Each number is 128 + 32 x the weight over its row's rms, rounded and kept within 0 to 255. Layers, rows and columns count from 0. Numbers have three digits each. The size before them is the row's rms in percent of the matrix's.

# down: layer 6 MLP down (transposed), 2880x576, rms 0.0476, rows 2687-2815, columns 432-479
# up: layer 6 MLP up, 2880x576, rms 0.052, rows 2688-2815, columns 432-479
down2687 109:101122141118097118083138140111172152169116186108144143148113127107127167168151185121088120160177065101144121133182139119081147122150151120157113
up2688 105:136094135120140064137128170113139089128123126141131144128123116182124150083147133094158174145096084155131128090161192172163131123156114154093174
down2688 110:095119098082134166134156127151131133112119096185093176105106140182054170140118131145128117132124115110167162127142130130192160155098144087184133
up2689 096:157120139132142136104200112133182109121132054150164081145141161140144191145049169151157131142146090112147119103146109112162155116130188037083160
down2689 091:101105143111147067104100102095131154125141118046112108159115088165128112134117209168096124113119149122124157161138110166116122154136137163145112
up2690 093:156137160157116117091137153148149190103134104105123109130124128073107101099084134135060089114102098186146154156084108135112151110124105182099127
down2690 090:086107124086091166185106136120144111172088113109115116184082135159120208164166165113158129115174139128121154118102095111147130094084142110185148
up2691 095:136070133038142080152141130125152104162144147083064133126126145116137125083176135113166218163112153101112102148186133152146128107140148076199129
down2691 094:106181111187133121139079079145128171110146083193140133164129096143116108176150117136096043088120066183149145130099114126082157132157119148145139
up2692 106:143089189117194090137199123097064127137115131114159122136125122179107199153126097162134143150148120100119100078117099107149113150147112143078079
down2692 110:105160121125128101070126084103145191079138086117190084111097178145090106129061139146162149093122099167123146112089124124142116114113155200086114
up2693 112:110157095151131110134143104106076097145168125145092130108125133123103106163088134092137114162135161064144128132099103181115139137116095119083125
down2693 111:147128214141102165127116129131114120164043132074170104166114103156111109130134110117138076079125113159140085123188133172124155083128141112151134
up2694 105:107105111136129119152124104137111079151154151119172150133140146162073112114101146109151139186135108099172187130109157181109108139122137156096088
down2694 102:190110112145147163150153142107096094134138117119094149122178159159102116146109127162118095121161133114109144126119126125177106153119103114126167
up2695 097:177136180083132163157156145114086107118111139127084113117115152113109085166149103100158140089131109074087136143161103098107140080181118097102127
down2695 097:094113075169123100187141124102107126135155149154192093092120121086143091115120148140060079087102110180114137139125164127157139142125135099117119
up2696 106:131124087093097063120182154103136176099123085124169129180171102126090138069117088148144134117104086072141121127140146125103130160118098091150127
down2696 105:126100109109125095090113093116120108075133123065152063153088146128120120126171102142121141118111095089079174178127110135106061129118154100142141
up2697 103:161148105074103097134113142086159141137073102119141104168115136086082140088117102120132130072144010136081159113192037120154077112141059056108140
down2697 100:147138148154081092142114087116121094158174147111048148132128115119162173202110155124088158150105115139077117156155146090159135164080186139101132
up2698 096:177085084111203134118132087130092088151130150162129157135111098120103129099117138134099238194174135150161137149141180146152126110117144105118141
down2698 089:119101133150131157132115161106061114111149106085124103118194115155150107084181123091136136101086105146122127115085136102121185122093119118152162
up2699 099:104128092100139111125142135100111107052121128052103096148096120181076171123105113085173163168132102072117189138133144080110110138128137114174165
down2699 098:140101136142099142118123121093068159148164149178154208158184226103128077127174086174116107078083151126127074135134074132141188119113101089127081
up2700 091:118161098106165191122119117123126050109139091114116093117078118113095187131235130131114108109114138133117171068129099090132112095148143106078121
down2700 092:100101136152136071094112151148103116110178121140074195141154143092078075089085060159133193071120176108157129211107085147093185148151115144157120
up2701 106:116117108109154120167139072164085138150082200129166124111116148099093154171138117083126154160133106086161154105147076177129113105133124138142201
down2701 110:123156163092140127094172126094192154096128159157118130128130126168149160112127067177147157109103124119109133123145160114092146157069177119167078
up2702 106:139089109085174163155121122128060133161075166136138126129072131109087142165143093130147151045162111143108142110114130180154144059204180147127118
down2702 112:166162050096083123156147122135179156114173145120124130132073154149135164188143128108174147137111161114076173134180179097164034120132141068179064
up2703 097:164149137044148140113103127166119140095044150198067108174169087195080126087099112152163141107125150103105160098098140118163129101159137079173061
down2703 095:094152117211118133202133124185177143122150141105106138105127159086145152161135094154126118133167149159165156150137116015176171141052113153077062
up2704 102:073149105080144108125135069105141165121065109098161129110102118133137125185143171105057111165142100137203188098144114126168187159171131177189153
down2704 099:136095093182069139081084154198143125128152095107158125153167100095098075080138118131184133154105123123160089101099179156164141144126155076150097
up2705 111:153145126130198097153181063120167111150162181133154119104134155178116169124119108107089091131125116092128100087104152131162181089109136107124136
down2705 126:163121139070124101148193085121145129093161151172129053138147118136100123181107152125169176124122159089105092076100081128133106115135110145117106
up2706 098:128087173086131125114111103128125094101135115139130148087158144179119129145130144136106150136106147190148123154088186119137165067170169088195053
down2706 101:146094103156131100202140145108153107098151151130076132147093132160123136138121157128125162089093165117077135151068071131093173150087155115114131
up2707 095:157104080132129112112164111135115095115068119185101145141085140123147125031142138081149172097114074146135120148166129126108156096134163222140091
down2707 088:103128187129106072164136125105133046157085194150161148140162096112077160177149120110094123115148146131123139051150192125099178111071097128115134
up2708 104:127175138152112143138096097105110157108110175180183132122096128133112079149132131145111152184160072161096184115134153085147145109173106161101143
down2708 093:123098104060108102157118151155140129143059130141073129187132112120117136096137092139107157119140118178135145112114184122163091123104110164110114
up2709 099:140085092115106149139110145192111139172131101140152142094142129140133165095127192172077056187118121180121100050108108146123139115173127146121129
down2709 093:126122079146137089127135095159147114165160161105143118121108119101103110111109106106141090149084091125113153129090101153075097157106168121129141
up2710 094:144047117121163109135109115145069149131197131103167154083167109152096138155121107068093219124107091135168129174174157137113096161109159077140155
down2710 098:120130210163113167143158141142129113101075191168088079180085147123162105133102175155112086122142165124077119125065108101129112120144114129093133
up2711 104:147174121132144092086139112155136198131103132074128069076085081130109160091128132122156082107135114160124110144104165145128092128134208146131122
down2711 101:119119138135125129175090171137073142123127066089097206105149118148122115150171153159056146163155121072151122087126140108140168142121114116076057
up2712 092:123104089167185119155150169124102098080149122206085130109113169125095167113101117101090104160111135099142103119121108141130152111110116083108082
down2712 091:129143171127056137105140101135144150155105109093146182132124101147151116168143138126107165081162126131137160098159199112153122145130178137145155
up2713 095:118157139101111125171138129096145156066118195149106145094107111187089152158105161117148172116117048128154161061132148160140120170122113125088055
down2713 089:126146074164113126072098166148141082184095084168152129186152134091133110108167122142132201154130130140097123120105161120147114148049131142077129
up2714 100:075170179084124150097198118124105105140076140176171151115083138107159170113080199121130082102155087086079081113117171153127156112130156138115149
down2714 101:143091105184132117057088119094125118133144161146137137138193126154086056149147125137140132151096169131163150089139187095072067111069142134133068
up2715 098:174155160104131132147153124061065138074095112163175140148090080152181107068188153135126124130135130145114165132135162118168156103177095076143182
down2715 098:109105071159135111084112140165159131126195137100133091113159116125073152158141166124168123132132174078136101154089099095173163150076122128124118
up2716 098:134120102092142074083171143120112130110132103149187159130074095107126108149084195123083106151135118072089142125129111089125176112170133158130149
down2716 089:130106141141168142090170131118127134155170121142128131097182113162103123142151129161130121129087093161191165118118189167090156190177055120071165
up2717 103:182108128152138141172099120125113092097125122068127122126096128110140091125182103182127109149084088083125135108098104180150138148136208081148108
down2717 100:136119059100074115135081139078119138116184172161141067125172087157107069154153167178173140123156116137102134114133121147147142120126105117131091
up2718 100:137129129116130109142108123102110186115059121134171127136087128117100084119103126113132105115150114098130137139150149148121116132133088105142158
down2718 104:148125084110137160161136128183139142171110075081120157134166147099103114165135168121127137105176135113156171072172075120145134109137156105140123
up2719 106:122065167122113168139155142122149100119111109176147097121123082143138118147105115141096109106104087056098161115144138126091122128164155138125145
down2719 106:141165122136141129103091122144178071133108106084106140063136147148116141123117126121158101131126127087097119114073132149081156105175124113178108
up2720 100:129171089140128141035110146118066121116127044100118108160148146090118093137141171161128181138137157120174142132113131117141118146134106129109177
down2720 106:130162138116142105140102131114105121108159162172101056118054190081128073158177181126177147126121202153103148206090128126119112107108077173071165
up2721 099:087097101136163131140149079094131079155092146170154150152108115085061072128124132116113167175159068165142177149083174143115122160158140095110093
down2721 105:100115137217126130086174121123143102107144058115118159159122117133148133164124186087206133122186111144117153077094136109128163156113172128085164
up2722 095:102063138138179164107139152133113144086113155112134088093108174111104173155095092112111182047168117116132074083123154122141119121190057060055159
down2722 091:140134129127126150173173092109168144169124165134097086149109113170106125161134129167182149159075117095129190133094099177137096088152109144097132
up2723 111:114128101147113118090139087094110070159126171159118152050068196119071110152144188137113132126141123184159137117159067094133126099170170088114079
down2723 108:154186126117108135101141161126137111153141110122098207152090117154055099115101224168139138165177111117134164180088090131136150149126174134157131
up2724 097:134123107137183148218148132113144173110039130100130120152145146155084076137122113106064116085111133150121133069091091116137138167124138100134096
down2724 093:114140090143150126074104128076147071195126181124175123117123121112166207106136150120145115158129131112077140116137147130100145148112165160107087
up2725 102:128189117118131140153177133096090194118126081153107152153170046194096089106105077137087108164180122108129087142141123173132172105176150121130110
down2725 085:134100168163169120186145175113169159107117119079121121146151159054202110134163160075153119111078150156079149130104124097144115184109109105110125
up2726 107:096154057107163107124151088120145104112184153079118086078072188089077158121143074068154127135089096177208125121135124097082141138118158078083075
down2726 101:127068178131172134132107201150071107146145170114110094176164084116125098096152143088078162118107124127163114134205182139124165144100161110065090
up2727 094:116134119083112107139127154080102118112091123103176137165084071134142108101101169167137130197157139171178158093160140104125154149126113138185175
down2727 092:131177147175151175117131128120123062149190134144135126061146176160152125150062117050075090115153179064138103077093104103128114073099158137124119
up2728 103:127079077084154133112159101095101112170115180127161076115108126142135131101129106149091133067174121163163152080145143127090165090119143129167092
down2728 098:108110138134109218141143108111142143153132206125104119163194077122196051105099150117094151116097138143063121176092100115178107118140133143141173
up2729 099:172123106107161141060131115129049085106115127104131173108126126059096128131099168058089169123206142177210087122098111090103137141103119131139081
down2729 111:133128148201114139064131085178199111108136171078087127147140162181148120145155119105111075107154073135150151148099118118111122108138120096128114
up2730 100:198121163145124097151232135143160117164174096128127136158148210112045091168124070138211153122106113196134206158114095090138080165093124090120162
down2730 100:131154128099142162105109095100140201081108069119085130131096158154122135113095152148128105085149181146060105123090143123111152125116149118124173
up2731 104:166114095109141097098123091123103152121135163139068150133154117189152125131128145040107127131106128093174091108138158123166101164098127118134110
down2731 105:143099090052136118160121152122164203129066101101172145165106111112086186136183123108109130138183124135092142135059148219139128122110120105164108
up2732 110:145101118127129127173134115141121103137101142131150127145056097136137111156155105138176118216119081204123144100089161089176114162142159111135135
down2732 138:157111119124123147180177146176154082181055168124123113172101079179136179143101148147111132103127121145177091100114125178172100175120098126157193
up2733 102:106135134155126166082146154123110108143143071171178116099139050149114139151116140121171091115228103127125118102087189127150122066150092137159187
down2733 098:099166083178130105150132103201114107118100166133155151108148146092179133033149143116104078145120144096140125147106155068145110129153080097142146
up2734 101:120155150127130119160082060103115063092166103141169213111116151073089161089126088106131154181161127171129081147113033115158153100165192060112105
down2734 101:119088153076159086136191100111157143133130133100131092120116138065160133139135175126137085142080153116017088152092151097138085123122171200075155
up2735 098:134077132074157109168134159105162136060126134153072098149150135185134115134118182088114149115089093097208154136108142132170182049141089089137123
down2735 099:140124092137107095108160157154076147131124155132166153184127144114126095132149122210112105108192131128071105103127171143132085161127151150089053
up2736 107:155132128130112128129154133158143129099108132075116132130154161115127076174124146091128141142132104137205181086147090168087128175118126119147126
down2736 116:171116108107079102117129081134099106157111166098140121133135169078124141112147102174127125143093151149128085106157136134133088123184157134193183
up2737 099:161085170111143155137150083171148130103182097094127055134123149139090106092152123140135056113148070142089155137172113169146233134166130136211076
down2737 094:185068118148125121123161127086158168157168142187110185160108145071132156109117143122151112127097107149138117107160190164073119146128156075143128
up2738 100:150094114150070126122130102106105079083150097137166150117154147136126140119121175124144105054136130217093137117173127111167148124186116137084125
down2738 109:146079120152156179119116146123097071144063104157117168118124140189135141148125184086121097087134166152097115149122106096162170124164099120132096
up2739 099:144097145125116135095088089103102157150126129143122150096110069154152107188156134146165179164133154082176097124147133172161135136120144107105140
down2739 101:151144098142117103132166128151137100190058114095137119172116167086160154078117103158146123089184144110100137145129142106090108145115096118147120
up2740 094:142103149119125170100053112211089167114155120123165117152115133197087135090171140134137142114090141221140151141104130130166162081144065154144159
down2740 093:124120140130146120160122146138157120100138086112114153120086121153147089088137106105124132085133132172108089170098076122065190088120138127183096
up2741 103:165115122155101041162051129109102135097049170143142143129073084144099131076176145117043075086123082145145139119058119102138137085116136131173140
down2741 103:091184180128151145134133200152112097115135150048113126127127148146133160113173110096179135129083132139181140109131089089106088141099180168119153
up2742 104:137186141131111059143134105133169109052101127107154100143094154153147157141163185077084142138125129121202131112208139119150090154115142100140103
down2742 095:113176088092152111092107091115115182138129126110179163160147091140085125163160120125137101129104094088165156195150177097179149100102139173088115
up2743 099:128100068192112121140104171093116145128075176162117200100113130090159125142109091096156133095198127133127130094168095115099106058161091112130109
down2743 100:135196073143143161165113130103128174152171196162136078156165098152128088126102126149173093162177149119151088142152092166136136114172118147030136
up2744 104:077142136050114158096190119153132117135176169096165168154145120130119132143072158108080102205105110165164171105130112077134183127121146163123138
down2744 099:101103136140177142133087110189135142139078100192153079122107132128121101125121139172125091149142140110153099149138095128124088092112160139079100
up2745 101:129142134151135088117097063141140173127089137100155143130154099138148092180148117079068171120168205189115186157120111145178104109109154152146173
down2745 100:102116107138110135099137163122111141129099207114134137100192111110120186062090158162132103166143123111084075133120181108118106125106125123093113
up2746 098:078124088174174164092116162147152155180104086132162174089157134171132094172161104096167082118182045149142102142138109151189130136098123120160174
down2746 097:181105102155071083113155115160180130098141124060108091106103169114125144099171113185124149170080136114120145065083143132103138145165120108067086
up2747 093:104118141086138164101142115129136131104132149120097114089047200145155109134127176072129141132176165125086117111150163149158121132167040127088086
down2747 096:094129181116144098188104155135099093127134127147132135150082189149095184072144108124177145070096118122138137161102133148142121204162154124118074
up2748 093:070097124090112115123209121122157130090136076136143118126128137142070125075102136063132127155094092112127163080108149188156114143164102122093138
down2748 092:150095143129102155141068092169110123135089119148135109162146124140125098101108147148125097073114124130128137156083152119115118104149185114069092
up2749 100:146111117157160146188116115104110125127092081150157121133129173092120152162153174112153136086169142182117093119113081146157120092140121075200137
down2749 101:146127116091092195143107157192149091155120112170092115194168101117187123091113110175096059130166123157128160096135121073091120184115108077090139
up2750 099:098100135141145097149166099117158152167093098091140134131051101161140133154133084176174090083185147162120082152150134139149178123148077138141203
down2750 097:129094116176069144119122128166161130082125172139134103110070127118151072131118102141079133061103099150114152135127171103074084173097108094123137
up2751 095:097063110079141106102142145158162131157119097154069149152118082099099129107088116086144135161127149144149126151143101117101072062161113138134138
down2751 091:185186153150116175216142173082155152076111110156137158107158181158148111143145108159154161128131133135153217107135099159139169098087094133131073
up2752 108:188135099149127107117126128167138140159098120154098173064133158128007175189093157064164131192143134161165173078105134106181171084121107110158091
down2752 112:188092173131152181148089139076167137119109148142152144111137156132142066106155084112187134161125085101192167145136172149091175179146165074093175
up2753 107:132049135165149159105175121100102100130149145121151132139080110102140154157151095201114192113100135126124147093079044145131157142150061142223143
down2753 105:178095187139127164076146108140167067144113167123170081159139076118125149099105120129151139050166113130105109069100146128128081102141092115119132
up2754 104:170084123133154200112124101117062065109080119146214136088091143194125129106151106123180168116071122141191139170161113135207131150169123138226139
down2754 105:145084144100077129118111140165218148159092121163130117135069140126077086136178174131117096108124135172062154155139071116098098096096104130102158
up2755 104:158117098122142114112110122111144091110112112121122143141103105160077137098131175160120097162153113136152158149069120088098134130131174103180089
down2755 104:090085111125169210164112084175166111105164125115089167112117166124157135103097125078091160191105168051108120164153137091095044100139138158123113
up2756 100:084142140115135092132128155190063159104134109158120107129173135172088116178123116146117148167178162180095162120115106142101147140111119145139101
down2756 103:162156090133107110111149122118114135129119093090106144156122145143116111122134160157080049143132068086069128132154145129121175093077124170102161
up2757 110:124132071088140097229107133117110099071039061164167154125113076198117143116057145162087148116176086090196139121081135163086121174109127098199104
down2757 104:131076137168082167041133119086151132095118144106084146080111103082163114154152115128166116103126155156157106102111157099160128125082143142132126
up2758 094:120090146144146142064126116145087113132107117141147161140086165144152135170137123102127100125110118138176163108127150082146200159160094115104123
down2758 096:111121194057070160173166102100151097117149156149103112160104116141108092121130088141198121089116078130066122128069149115115077100123065166083117
up2759 100:109119122140221126131153103129150104156117134108130101088136124091075132139151114121132091086106084104180148125124168110122173072182123225152094
down2759 092:130114073117127143142127091124132125137214128202142114153140132148172115090150157099101126111122080103165111115181195187093079144094127139125123
up2760 102:193142113136131138108157029135162195105165096088084100159105103151139136100155133106113125100139108184139161154141130160138143093091155106149006
down2760 099:150167099121119143160166108143179123136053135152148190171149088141168067154094124098095133173154136146145153171136084060131099136116064131137106
up2761 089:145094124124134110136097089050074090172127097176046064153109172215086105098129132151126201152134078168129092158140117095139193144138077127144074
down2761 089:115086151161122130162135137247117111149125103120163107106189151135123198112132102063167094153068161128092142073120172143157107137125128127076159
up2762 103:153148136104093138214195161161094081095110145148164137084133073139109153148142107133091102183085153136121114110120184120106134164160121180126176
down2762 112:110168135130135136062103157107146160222107169108151126154096146154127179156131117100149102110142118135077117169167156074078183093179103136151104
up2763 095:202127143157160128154131135110149141126088115146167177093117123164119067110164141152113083130182145084102072107082136109130103044128098158113138
down2763 088:087043097105095072109152149129131100120193111082124077170134119162094155156160106189148108166048076104155224147157168127110144203122152055113101
up2764 097:128092148066116112195118057134184146173136136168086156077049100129093060141151126082100103134065113157129089129098151124146177168128160116119055
down2764 088:133206081130131148074108143063117124073090127104111099129142134086162148140094143155144104168136150110104145091131171142120111203130136149157115
up2765 106:157175148112121079128133080147096132139154140144151139131110159150128153138126171123069159147127136199089176116148106108115092150154150227135120
down2765 107:187192130104136148095083084199131179145070140113170121164185124122097037105195110170161155161135155108128131118154142089140161111071079128092164
up2766 102:109156142115118132142147084123125112179131098172085177194142116169142058116178175091051112071126114124059151126106185075074113055172087073159098
down2766 106:156094131114114140148122111152228145122133141129177156100170123144126140157110180128107153144095105164127111082130150122121150109140065154141162
up2767 097:146091127150117137181118078105129110117146126149176131134117123145187118125104102034148134142195115153160156123107132085128171095124114089130116
down2767 098:173128081091129093129124118129144222167126147171099212082145118160142082155122131129069116118165175082096142209094117107105113173118120115207173
up2768 098:089129095132153099124112135150173064085153137101121159098096141140131162185091133154140148088158156138175145124084144106093093120126135124169117
down2768 093:116101092094157111106148102102059129107085129080103114158149096153071040105151122103052101120118160147152206174100153150164125132099146138174131
up2769 096:226145136149143150120115108144132105113181127106101098128113083115168080156106094146148070170125189087122185095068136126134068131133136101127191
down2769 094:089079122115124100147127106119118165143137112188134130093163146146136142044079103042149153060196112094131107143126118089177129125132123124139128
up2770 096:110095167093122089138136104135098085121146110159150182149074138165115121195159080096149128143114133124158109146163129080140124115123091092120150
down2770 094:184150099118135144127116092083213150110105057141152086101185125108194125116094155175101166078210104098145115097117118090126120179079165144135121
up2771 098:190078121114155087134178085108103112071109131100168142188124129168125128088167110123110128103115121131121153144126188147115177045187119116070134
down2771 098:151133115126130121163087089100155164129082124124131075122138102124135150134149170075172103187170080112155123127141112085142153126074163068096154
up2772 102:217095180104134111140131119115125131140169137120123135119149160138065157161091094156169168192149192158092181149154074125106095066144103165154172
down2772 104:115147077132116151085135090194123118102130126098149133091114105141145093126187164132100123090181106173124124129148143112122126134104134144131069
up2773 102:124113120146128109148138105144084142092134123035112088113167112184135144156091117131075119121094108131157110092101092123151193104109132150170117
down2773 103:117137131134146095189118149168105137161100150123149106218112151131185130083117156125160176136149095086137074073176135119080116144112094139107140
up2774 104:107119142121090144183121177057131125114094116117154206131189191126182136113111126122086136126136134137141192124147106031154111137137123129129150
down2774 094:145125138156144148137133087179102122161180112086106119094094099142126065123157158095129153172110147106108118166131167179209134136100221187070098
up2775 094:091125178126147073123127129169095133128135108175117116137089162158146122123107077129159138124126138141143155154141083103130115114163053119096085
down2775 097:175106098143146170181121103137136123186148090164121096114148122098158113080176171142138152112121133115151145089130108139137171120100132153138134
up2776 103:145150112183130086127097147123142130122134097174120108141116173145103101178138074104120122046105127144151123109078133101162135094137160134070159
down2776 111:117141163135222111162132102137150129168161115129064101112162108093122122137129136155164128139086145176109204167142131056157122145156126079098152
up2777 102:179145104169124181085082083118189158143132127076142138140080135121102113071091153089117073147129089192163190113148129108105167161148122178145139
down2777 106:128167152101172114147084110130173157095095139176173183154106104115172137090129140105113179119142148153154144147136110056158165158161096112111152
up2778 101:182173102115175162144082162127100119104155194096081116113146161147079116147089130137147139152109063175123170092119141070160126123147135141079092
down2778 109:142184116163086110124101113144100125063130137114100165152146143099155114087083119121114192120151171056107077111087144138211130132173132114160096
up2779 094:191142093092115182108128129111078137059093075105061154109162131129122122120134088099133080138116167176149142139104096170133102186135157100107117
down2779 095:094148203082081064141100164101095128139135138123161127117108174104159127180175112151103120113107109117105099075173175107125075140111115102166156
up2780 098:160107096096114152099092100088081149110112059163103119105055102082166123130118136126102164148122098131168134147073148094122088095135091125108112
down2780 095:073170101164083133132148133073136124172139087125110134133122086124139188063098145130122116105126071066099146179121142104161139101211116134123095
up2781 090:127096163124110113123138106218153098161092160113132133145085079179101139154201118138143139182101132148110149081079150099090141111151124105173091
down2781 091:111117087141119126132154139134146149071153132112130149132163132084123158093145115147159157079126107136170160151112127093121149139126083153077162
up2782 100:126116165109130078131150067116115104145116171110163105116096171110061131185162142066112084120165155113093147184121123126167117162135107109115092
down2782 091:151115132213091146151154108131120152134138078136076138099190173200090160114151116114168116163179127099158143155140165120066080151117161086091127
up2783 104:121136122170131135104108116062093160125137129097110049089143129128110093150115089131154150162134117187135173089143154194165123137132083150139144
down2783 102:144145174135175115152125157100091098082146145096112091095112159158182066149145137096183108148122108093067124059147123113119163143120117144110147
up2784 107:193154128125174116147090092145097145120085092177161067153112193171148134078164130128148105167103086160149174089173105116121105086145085120087168
down2784 102:117139063112078100126151135116117100113137069119099137083114102132156145126155092107091116118138123160102090127088136126128205126149122126212153
up2785 102:151180145062105102114174113101116107155096091115199094106110157143137152143092049100146166197142127204137118081191084130127132146148106108108173
down2785 101:181141108170119128145155213091121120068085145142120130131130110152133139152112082087100121129074113121130150100140141112038120138116063099169077
up2786 092:124133113165169077121119118097106176122154121045098078122131123127096126175153202152128077139197181131097178125156121127094109050164194183024139
down2786 094:168093136096134141133115111109077140134109123153185119113140112133100108106098110147082215143068140094097117169141152151116099142127057115185106
up2787 096:180165122084169131111148156141089111146186130113080165122174062185131153071149136124147138076153059107128039125081120142132152096106166111087177
down2787 100:149106067162088126104100109087163062133082115138216129135102141102096106115126144094083158131111084154103195190118159113125131134148105149181043
up2788 108:192146137131109114141138118133159096141153158170132134147070179147105113131138172061174119082148141138157141145066098099154104162158079168130093
down2788 109:090113127134088110095109184090132146100135156055081120113163094098152145135125128106200181141080129137087094134173152140125085113143123156128160
up2789 104:146113091137128135161210115098114093141148097108135080138155099119123192141084195092090146165178129174121175115179098090116097150127121130164123
down2789 106:152124100150159067133111113114069133118158137124189149156191080103125099108156138117110144148108214105137065072105070144150158151099099105056183
up2790 098:151170102063174110145120062092112125182093155153106185115125107118154131092119127128142160082149090155139115134140150173077064099105130152150131
down2790 092:111147120142156072138150169210088115136119133129090143189105169131068160125118107157155103155176106094137112162155091051119176093139146170124117
up2791 099:137168144123118162145120122146141170095085090141174214157149099193100111129066084170158155187148107087133119119184150168129161188110038134119106
down2791 093:135098097143118116169122130122138077134116144132081122138085124101180113081167086114111156094093112154152154148122101154063130110162175071120105
up2792 094:164153183145122130099179137072129177174129144136128073173153085143163115147175163071158128143137088151138141126173126124133088105116139117149132
down2792 088:085111090151147168161106138169094120088112122145099163077119195102129147149172131137139145068141178104108109129111111089140175146049132112133145
up2793 104:113089111151118153118168109091150125138152119123128166107123123133076196049151101113168091155143122146162105150124094148129134120149058129102086
down2793 107:120108120112138141170174166080109119140129124190144077136139135107111166080205107117106168077131152113127061190103102089085133101133082120136120
up2794 103:088150098144140071190095070142172084183164142145155027123141094165090103097167102154123161141136105087119135123119076106164157059178103166113122
down2794 115:127104108160129097103144111192100158109095093155088107086156110121126091149150143158149122137126144106163221137152112091145138089163129085072134
up2795 108:118158127145132104075147078089110172120104104112123152168076139153112147092148140087151102146075123188136162126110171112156185102106132152140149
down2795 104:055167192115159146088131124160099134080178071160112116110172202114123049096104110089111086152135163112150132116063156126081143088109107091110089
up2796 104:182122109123151135191174097116142078157134094124177139057136146113114122106145189141114183145184131165149117180117119126179070059141156126120145
down2796 108:109177158146124104098105114105191140137039134153113109148125091096108070120108079162090122102163105103115127146142112119081141119127147118093116
up2797 097:174135145152125136151080118095084175053052144126122146129092111145149128158120122144177122122111041135155114170147116113114102146128137088158152
down2797 093:161088123147134149131165133135105086119139098125082142110141125156141107119123124145062174103177170153158188107145174098160124138091133109122155
up2798 099:100105113112108194219102114152121073166057102121127135112144101161095143149145062124141106098188143121120113174111165103178132113150099148110160
down2798 095:127127100139089119090123114119117137108130152185101086084163127100184086059137150096128132083123176098136157136161087185095082161147138054127127
up2799 097:104096148134173121169069091131064160136114087093143136039145068119098125123137133103131088172153113151140152127099157117130159155104158112135145
down2799 093:145104113111108181097151105169175117153144145079143137189120137173142142124118171162161109128119069104112139123142130137074144117137171168157151
up2800 103:131142080069149048131141084139150083170162144086130139071138130108147092142121090163141125097131171070148107051130166151132152136131163107194135
down2800 104:115092108119124155079161024096112125097113163176097091136126150099104156066069106145129167170074133196082089173136169139112163099144125122128173
up2801 094:128111090141135100161147141139141132147164099102162162162100144114108113180096129134111146119236141210097079140181138137132122147155042088097111
down2801 089:113146175141173120125123167098115143105095177184096086108141131137122146079130099136140096140067103075106185112104099147102138090093155159184117
up2802 104:161162110165149145146145165150099128118091133066150110093111145145181122136092080134113082132104122111145156111169125102069080139155137136119066
down2802 102:162177196154126144154098128155102131162124128070121140120118160114144138095131116134104107134139111074177047101124055106133163110094102115133111
up2803 102:174093112135117180139144106147112090135047141111187154167128058194149132133156126138082089141159124103093135150181157134133146132134090118174107
down2803 098:106133146133190077082125135096149170099157148120105096114152160123107125143084110083198101112077081126107160130115128044121135134156118159130117
up2804 099:067105139112197115125149132123147104167149114178103129134096108095163102236094132085184072138158178134116200112139099117138152112114156119127090
down2804 101:094075200138104157087119104109207102115148194100102098127127159115126107087145157075084109136126108066069109139178068136159130137136116157161146
up2805 110:129172158153151146078154147021120129133108122127149061156128159127085135177137093195109192151140119145094187145138094211149120100100181124150101
down2805 110:101101133111138113049103088111134103159201180112201070124175157144071183127113100144104099100114148165135143167160125118045118179036176159073085
up2806 097:065150174112159152121157107095145139095079063159180165142087058165113114141112112163155102148126110118126156113128106146132126145140103089143169
down2806 094:154133108158147093166157100141146113130029191118156123100165141081170144133096175122140159130128144141055156152148120136102099124146127111163098
up2807 100:177101099124084063124110114136086152135118110138077094104118114098127177149124109099132087136116113133093152119173144141110098121174102094114119
down2807 096:105161100119215159116138127120083124114112163178097084103117137115081110087127152141132095142102142069120078113096103160108116017144124191096069
up2808 101:151050084087117103123089154075134124135109129137137165103079104165153148152155197156131162157128116151168126089093080112156159100170116105135138
down2808 096:099122125130141141147103132169136105118159121176082149154190138108156108067080122112133088145104142126091083093139148138118099137151161174132066
up2809 098:105067137084103095204121129097086107098148164126149138139105106122126122135093111172095110138151112117175140152155139069176158134146136134157109
down2809 101:129128111086186112144108135139212081117187139095109097142129158160144157111138165143156135113094107127155163182126171065092090144094094161140157
up2810 103:129138103132199132135139116138129149157201137074102135080155103105079142183048139110080158159171096107067156124152107118104092196130086151129054
down2810 111:044084153128113138188132147128157109145170181157178091070149121127084088155114171175140128086167078195110158090133142134120112101152127163136094
up2811 093:116138126093150098135129137140092112148107081096127111111091141167160152107143170158131207147172183104119146139167164090166146097185162119175098
down2811 114:127096108107168131169106150152112105117154045147107095139123154164110118152178191166112156132181185149132130124164170099178067156091119135109115
up2812 103:147143122097142063076097122156049142153102094206158101160105119151111170118172105163100165129149182179147173168155139165125146125139170110113149
down2812 105:153110141119066129124157180137104149071162160075168083126096150077207104190176157151152098141114120138120113128137096165150059138103118130131104
up2813 090:148193088156150111134116118076135105124071075089194146163123104114036128073120114094162081127143146197088138095133102210165137109162131135086143
down2813 094:102082133129146096146131097129157160118167141171098091122137172126190090151126130163094172156125115065145136203148182081087141137094112117116097
up2814 098:133163111100103108149032114052094097110125096147092137111127087149141142167104127152128111157135164170101141126174074121135158049133132098130124
down2814 103:099097124161089129170148112127157066154106171120156092152151091156147120122143080170148217165094149135108131130098126128122092176147122126150141
up2815 106:161120089204119195136133114114122162120114096166073143114166081109129112152120166145139139122141119127144145156117052171182169134086134114148163
down2815 097:091164133141156082168105154140142173113190111087119090172133101092178177107177128158204122049141143126132095086171166113079058106090142135157173